Part of a small language model's weights: 9 layers, 5579 steps.
Each number is 128 + 24 x the weight over its row's rms, rounded and kept within 0 to 255. Layers, rows and columns count from 0. Numbers have three digits each. The size before them is the row's rms in percent of the matrix's.

# layer 2 MLP up, 832x256, rms 0.0908, rows 520-553, columns 64-127
098:142117156090130143117124074184098118160128144117142122120122124145138146131142122113111104124113178159177103137113114128152111124174126119106108126071126139129165150115096130187110144175133143
097:116099109116088137114106152127123102100142164136143148138111107138124138152049156124179170124143158135114146157156103125138121113107107134133105152103154158138151148108124123094120110131123111
093:134054129145120123131109149108130166124114140129175135119102136128123131109152134153132131135126161128160123146116122100159139121117096173123164133085116127110131155144073123132124145104127138
096:166170104153109138153173115103146183116151097167129118093115132158117115108140131120097168146128124092126081157159134133131158134131075096081115157160079132115083105118138112155140142078080128
092:088106131100121091097116135090149133149164117133129101125071099183115129115103135101096127129179159134102092163134111139131128153135123107121163109113136141148139132155084100125088134117111140
092:153162145143112139140155135114174131158129145137139094138152134146119072136112140122102122119108149112164090170162110135123115148126147162158120092129099101113106160130121160162171129103111144
098:133132128113081127152121087151163103146087119164136116152114124098096137152131130134095141134130164145097127151092116087098148136139135107106105150158087129108130086154163126140091150121126135
100:155211105084148111122104125137160104144138115123110107103120103114122121164132140110135115154103116094167111128116127113133120134127124117114154174116157134102165122109129155110082205132141117
106:091118161130127130096099134138153120094106134115124123140110105137111093168118133141079128119140124126129128130097095166141124127118122114152139129102118124144097167165147120086146110111127104
099:117136135120116138132140124107133137132127118129130146103107101134114136158106143142127089148126129126136120161144106108128080134148173111122098130132138161158147142095113159133134095103139118
106:165124132129127143119149107131116125143122100111146134150148108137127142109100161162093121127141099187147125169124119149107139154169105116118161122146142150117104123107153115130152188108107136
104:167120090150063126125094144148079137096090129135138107146150157144113135123106165107108137129090102143154107083136130119159106128148141143113114155127163156121127150162125145113171114156111074
100:111116130113158141163106125126148123141144117147109168108178125147118090129151164079176151122090125110120123074166125132146126138136174127107102077133127117134153098109101095169154153129123140
102:091130144104129125102137177095114101149123092153123133125146108111141136132154126138161116124114130149086125137142151155067137121123126125139107089107112126163164117116181152162138093143117132
104:173126108130104141139131100117126138115180116160104175183120174129131110120157109108110128131158139136086135082164157125129145116136154152119149134119117173113090132125075160108126150126143108
108:115109136107121145164134105117143109137145077121136116149152104176152099092102138190139103138113116150108118171138141182130113136136097061086115119116153106126097189128129160095137129123110124
092:119131113107122171108056127119147127153106083123153136136135096135117126110151100095179132123112122141095091113151144122133138075107116116075123150159172132109123102091162157176121153087123137
093:143071132158113066101092101118115097144132095112142130120102093139128113114160151146083105181144109156139083138187103113159102123128155131149128147162121177158141142126142142111132146087109123
094:173101121133080140156103117122152144122138103125099132111141117146105083122131185122128135164148150142130099167131092123135116105158164153142171121151110131106094171134092112109110124117122155
109:129117123182171095123118116149141168113113109112137073133121134124088117166147095137120109136139101070131137116203134141161163115136141131118154121136143140135136156118116130127115119116120136
098:131123114108133095100112132110155114109134118127130102132133114133136136160069126127115100148077131158142133158110115134107116154077098122156173123107193148151136103110127141162098097089123138
101:147128133128126138141141125163106103157120154102093131131108140065131137131137100121152099111174133104120135163142182131138144108106116162143095147185144140132152131100090131165132101134107104
099:148133134101132093126175154064125138083125147129097107142130129124131154101118102137126097088163094138118141127122126132152138107086172132154106121104176159135190112135106125109102120099143148
100:121100128129087174147103168143129150123123118152153143140104142137135141149118150152132109095058106138099145112070092145143112103132126121085121090143129126160152147119155108105127145107104116
099:098104127082126141114179128141141128152129132087186130155109168122170108113099144121124130164139119054144124127165124144138093111156146102147161114109122123146133096109095112119120096159119120
100:145124137140099086131151102119148113141118149141125131119120159154136108105090117104090133131122095121106121101164128128106115155158150122167125176127135125146152115079139118145170058141159139
107:133136180120155150144135102120102144144116121089110133132128144095141148178128144154104143137157150160168093116139166145146169142140066114143123136133123126119144116129132120154117156106103126
112:142134139116117083145132081110136080152126120128126144162143102127120168132128119133124121125095138120091132136083112113108089134149150202133138083139121075119136086147100134148110170118102137
099:137121149150120160109121127109116067136108176109149157102137124138122102143159105186085119107111089093143129117132132178094117160143116111107098117131107139081089131153152133071131083135100085
102:133135174175135119106108150129097162090136118125133087085152111123137129148153103131130142135111107109103152104097134122175169123116137135113157141093124156160135143081144110112167105116125143
100:084138142074148118132135160114115120156126081123189142089108096115142079120137188176114107179111107138093136172123179112165120129084139114108111104142142114129102154118151156128159144083147139
114:183151097123148122128148155141166184121163103148100082129127173101120108182135136149109100146152118141164115129169124133111140142131097138139166156182127130111105167135198137141154106142127117
101:105130094129113144149149107159097105159142119107155170148132135151158122145130141105082137127140089166147132136166136152141107097187089148112160177117148163151173114103073086133147135140109125
092:153091108140106125122107137125123165121121158144173102132116113143171093113072104089154109120118163166134087121092147096114146081106115071126076115136113091141152119104128127150111126155088103
# layer 2 MLP down (transposed), 832x256, rms 0.0913, rows 520-552, columns 64-127
104:157117125153166135137116089144121111121141139134178176079120159144115169142137126118125133148123138146152107112002128105114145116143145136147104106114123109137149144116108176179127132128118124
101:147177144143141137134113133143146075154084076162135149121129112151149162098123119070121102117150100132128133097142129137128137103162126121126160113156107114153153117120125118104132122132058135
094:142148118103149107118096155129160159104144082117170115093105123060138152113168103156148126130119134112167155127148139142128131145162153117128142112153141137109107168118136107146138123154115144
102:120131164087127126104095107118101136109147110122137092093110108133163154113117157130165137143138134120111153128043129126152082117147145166133145124106089107162133140103118155142133102121113115
095:141122120118127125090128192150163144124084131158123146132141139135100132068132110116132176122135109120105107124202126125128108116111152114122122112117088142183126136147122138195117122155118166
098:082137167129091144099128090095145159178086133110166127136138128113135186164137128097133141122106164125122145128213142128138064154150117130137146136108127133155100100126097116121148103116133156
098:091105099108109155136117110121128152130134123109125140103126122167166144135148152088105179155116153139117102112103112166111085138119115139118126111121074133114117144133103167199126133120162160
095:145129166106123127113128142173118123113106103092143120104100112084112091087115141113073155098130106080115142155095150102135155147104143170168176142108130105101162108108140139060135125132144131
102:080099128172134085108095130137124106137108167134124129108134148148138171117107127128082136154125127099108137140174159148095140138191153122132180135114136135140149117125060091096120139129143157
098:102145112149102147137112130106150127157128128154121125154124096113144126123148141146168149117111113163129117073152145107117123140113155126106132089104106095150144141133164167107158124103071145
105:130133128125105132126162116097134126133098125131100138111104170115101158105127171124143130115122118093137172149092154147122151124121154134133093155131122127127123130100100151081133121136159114
102:123114098142083152132089142164133139118103118124148118110165143131144079095150124126091122133080118115150153128101135117091119107112110090119146122168162118101141118150143123101083099157115106
101:137108136144147135113127158137113130117172139107117117124146128115100131153135178109193127122125112123132143084169161122143109129104134150140093133121129089164159096117067112118151153130119141
101:152116108174115097106108155135161134114156149161124163116121137175127109121154084116146153144113115148150136129152126150160090127141139142175194134139133126158119106113112156069084102146089154
104:134147198127126109152129132085119097117164137163140145181137121140148148120113145125109131127117151202094126068000140103157117147171111149153117101116126111162118139109148160153116119117112109
107:108161143145100132151096121152115139137144132143156126139152105139141135129128136161147106143160131132122171133084149114168118144114140088122123140130117122128103180122119135195149120127139136
093:155154156156126135132139125119156140160098095108135126119120100118097099131154105079146191100114168145160125100130148154128148127137096127157111092124108149148102169085128078145124138111106140
091:121145134117107161104145132125116102129138109118134061094129114138159158133145148164079118147148106129106123100144125130121140100138148083156109110130115110113120102138150105143138116142130108
096:177125111162129157168143090117138112115120138121066129166157076092131122134127132108130114111144154142087147126133124101125100129134153147121119146171123128146168100145127107128105096127116133
104:157140139162082134155138122114126139112173155135179135121122149109127107113119202144112124141101135128099095198081083102141104149131117099138098146107126121130068169127197159151104119107135124
101:103109094089127150167160096101131143169120125094166099148145103120123127107130118141112129115121144074105117099165128106123139148110131087118132141154119141048128121108113057131087066123142135
100:162134118134106130096134175122123119132131118141157085087125128142135129112143114122148154134104143142088177089184102112132135128120089128156114138137137148107113121082119146020087087164121157
100:118168114146151141142120132133095103159227091134158133138125158168126131150121133125103128104164062150126134110088180147170131129119088114120156136137106128112097166103115110163129194117143118
101:137150109105077112118119123124133102094137155123146152173132124109113130112106127144133099123099164155173118130128081155122118121090131097095146112130151127141141118154137123133103128128160158
100:083112120157113113096189101132158157142132151143169146155158144166171109115122132097120137142139084073114087136185123115136111116097100138114123118136111112122163078137134103064094122139090169
098:143104167113143105143098128134145165126134122119169127107088108153157076114125146148136142082130170122167071140103135123143132145117156154136117092115163143114153127178140189173124095080121166
103:156134127129130188121112149172124134087082096185141104089142163121165091152125175123109163133096137115138156095178147132124131119139130104115132160111121110131168132111124127146086166126149123
108:156173117099158153091132042127136172128089138110153136126119118085105087140132135110134126105121142154149090111109118154121125123121144084127123118163116135139152151145131133223124082100116137
102:143150091157106082127147071162099119105147165118130090140113149114123188146105152113135115126176105099139138134104144123172106120132141146142121122104106136169153136086166154159144165061150103
099:123137083106172126103163145085135128118143136105147155143130077075117127149150127125107120122122096164109102125121141142154114159151121114162125106113168146106133111126124138064156121170113113
098:123181127131147148166161109090128147124144139144109141091147148130130139130145143129135153136179105152098128136172123141165114114127128131101080174154083148131103127120151115126110152125163095
111:178161083112120141155121126095121129135177181136144095171098146086128169099142123120167176141132145136134082083140125119163138120145124139121085112179131130181152147089134161091171137139123162
100:084128092100107110158144122123134103149149125118127147123108081152096168170122132106094111131130125099111117090066129128105148155161120161108106117108121150132147090137117155109153139135132142
# layer 2 MLP gate, 832x256, rms 0.0957, rows 521-553, columns 64-127
101:125149142154147154144146119151105122144127075135140091121191172140128114151153119133124122091095108105123120122121137134138134130156100129140123108163126115177122128105143080119150140113134119
093:080120095154136130132149125157102139139142110109105151136131113140133090107200161105157116160130152158128144148147111138179118098132173126109122181130132143096128136120168084184152152160159124
101:140096131126143075146115169142130156136116114134152146100153133115065139148106108168158107149142125139169116125143142140162127131139099157165098120154143160144113113120080140122055138124092094
103:141125148136077139152113090140142112167120103103106096149144114123143145102145117115132130113140167116093141112129102150147158105137143127116166141134100128129097135142161095121106152091129126
095:120148140089155140173113119100119122072127151150118153119108136104111133106170142181111111161153129133109118097146157128074164094137160117082136103141144160141169170159164134129099106126152126
097:198144134142113139174123102136144079143098088120142140138136153082098092109127102129115121111145119121106147138103133147085146127134106162144094132163145135140128125132141148096135157100110127
099:145130130116120142081128161103124162104132142110119156154128136145097085123141096141180124146094166113140113150148101145048141149154163175105101107106114097109110132118116095131143108175100151
109:125094122133117080131120135119112144111098121150182124142123155163114183128130119158125122108143117115103133105175194118108118120124104119162125099106158134148136118109080164154130128142148109
094:156133107159126146124085147106096174078133178140136092142138102136134183079159090113112089105119165123123151141131139127055102126128098139154120155129141115154114120109155102141113125123125144
108:129129090104087140119124122121147147133108121144128105133132124158157110106153168108196087130077145108129134133122141100140155118092174140164151109123115114155137115201125111142134088133107129
103:140121143118146154143143129138159117105126158137155185141128127146136167104091157084113129080121114147131089130117126127106171089156124088066130162092116179122111129098090114092142164137091149
103:134163151119145093145116094123173084163132138145153094112095094096109124147098112112113095114150129109135125106138127090117099117146144097110159073118135145122118099106140147119098164156150175
101:116105129134147114126106143131097119118149102155144117146124094147125117117136109130085096125068143141197100120137116079113112149100174126112170099093117131155126130151151128114128111116142162
099:121107129098143128106109118130185131135163169182129167135120130104163146113120141088156121129119143158114107088108116102127153130175174136145145144136116163103089089118152143117099137118135060
110:115134145131141103110119134108131138129120151088122126090106087098114127121146160112159167129059158096127159129146111101128143140097134125133150107106114148137148147174151087101157141126112155
097:090120074133153137101123148143140098142109105137118171119128108125137155177153108093099105093169098112132114135133160125145110105153148188127114129112129138123157122111121169147141126115171130
091:140158134126113152101107133172142125131103144132173121105129147106131114141143105129142142066128121135135139091122077129178178126136110117133123172112137110105169099101182125137152099111127148
097:165128125143125087082146132121115163071107157075108125159126165160105131170109113130091145122129117125121124146122137128111153120105134114139135192127086137163117134137110111098148119167126148
111:115125136110107068154141134148115124097099132100097105127164166085110133140176088162122146142106084107142081121134130146143155113097110156115188116148092143111108145154117118108130139126102144
095:099140114154101156147146138115118114104136108064150091150133128119128092102132145115088134123149140133147136158141135138087146091165103116120117139123097174141121119123099096142100109134107127
104:105097083074121099145102110148122144121107126125177110130102113113168145120111095140120122126091132167119124148174109112126115147152163119087162161058178148123107143159117148164128147137107109
102:125114130079097125114148132132113156136102133108135124149142141163127183122129098097155170092162081133160073115143139107119120130153161101137116138121112111150150142106144163088095107145135143
101:131113034154117137104154160168118134115142126133144122143156161100138150123128131116146128096107162156130163123134104136148117094120113128096138154106136112097127141128164153143122168161121161
098:115125153114145160127141116111134096112127098129145145106132135135140130102157155136108130129152166150117105146122141117145107126146096112122144090166113130147172118136152141131130144125129104
106:133140111170110117091154127115133075158131128129115126110137179142085153143110119121117139139134101099095157114167137141093143124148113118137117130107124133140134125107125055078180104167143112
100:117159147173139092158081138135139103202120134149130136145153115104112142106159146186122110090095103128140171148152150121141089171112102158101130086099134108159119155094143112113153090140121132
108:132123142102129151136091115122160095117129138146151146108113106120116161107120126178133105149099176137113160154128148107112099137119137136151127067121174139129153094131160135119082101141102124
098:129132144165171117144106187118139119114123132079160137147104124132119165118120134136115105105152134125117144143168133126097105151122132131105146175107131129137132122105158127105121105152194103
103:172161142159119134117093119104107119111114137149126124158124130099133078155138123154156100149127168086110170106160129140120152123106116127161148130145160127105115115131131103115119105125124131
094:118164105094149151091151128136151105127117099122120104111110106061143153111154125149165109152126100131122133090147108122119181111151107131091141124119102103155124099106137123089103113127144090
118:122168179166154105120129148148095106130134094146098114133129136131133122150106124132141133188137136157130157196123114135156145134119112126094150120128050163157104152093173123108138139160106144
095:119122152146089109132155110142162100081119137096109118121119151131147126132119136142128148114145117108113162139125103114103082122169139102121108123110074176159165119134130136100122104174090100
093:153100127140166124099093119124135123158079155145156100145113089142107094099068104095187112137142132122159137127104103139089167112126142099114123097111135111142141100108135135124148129146134144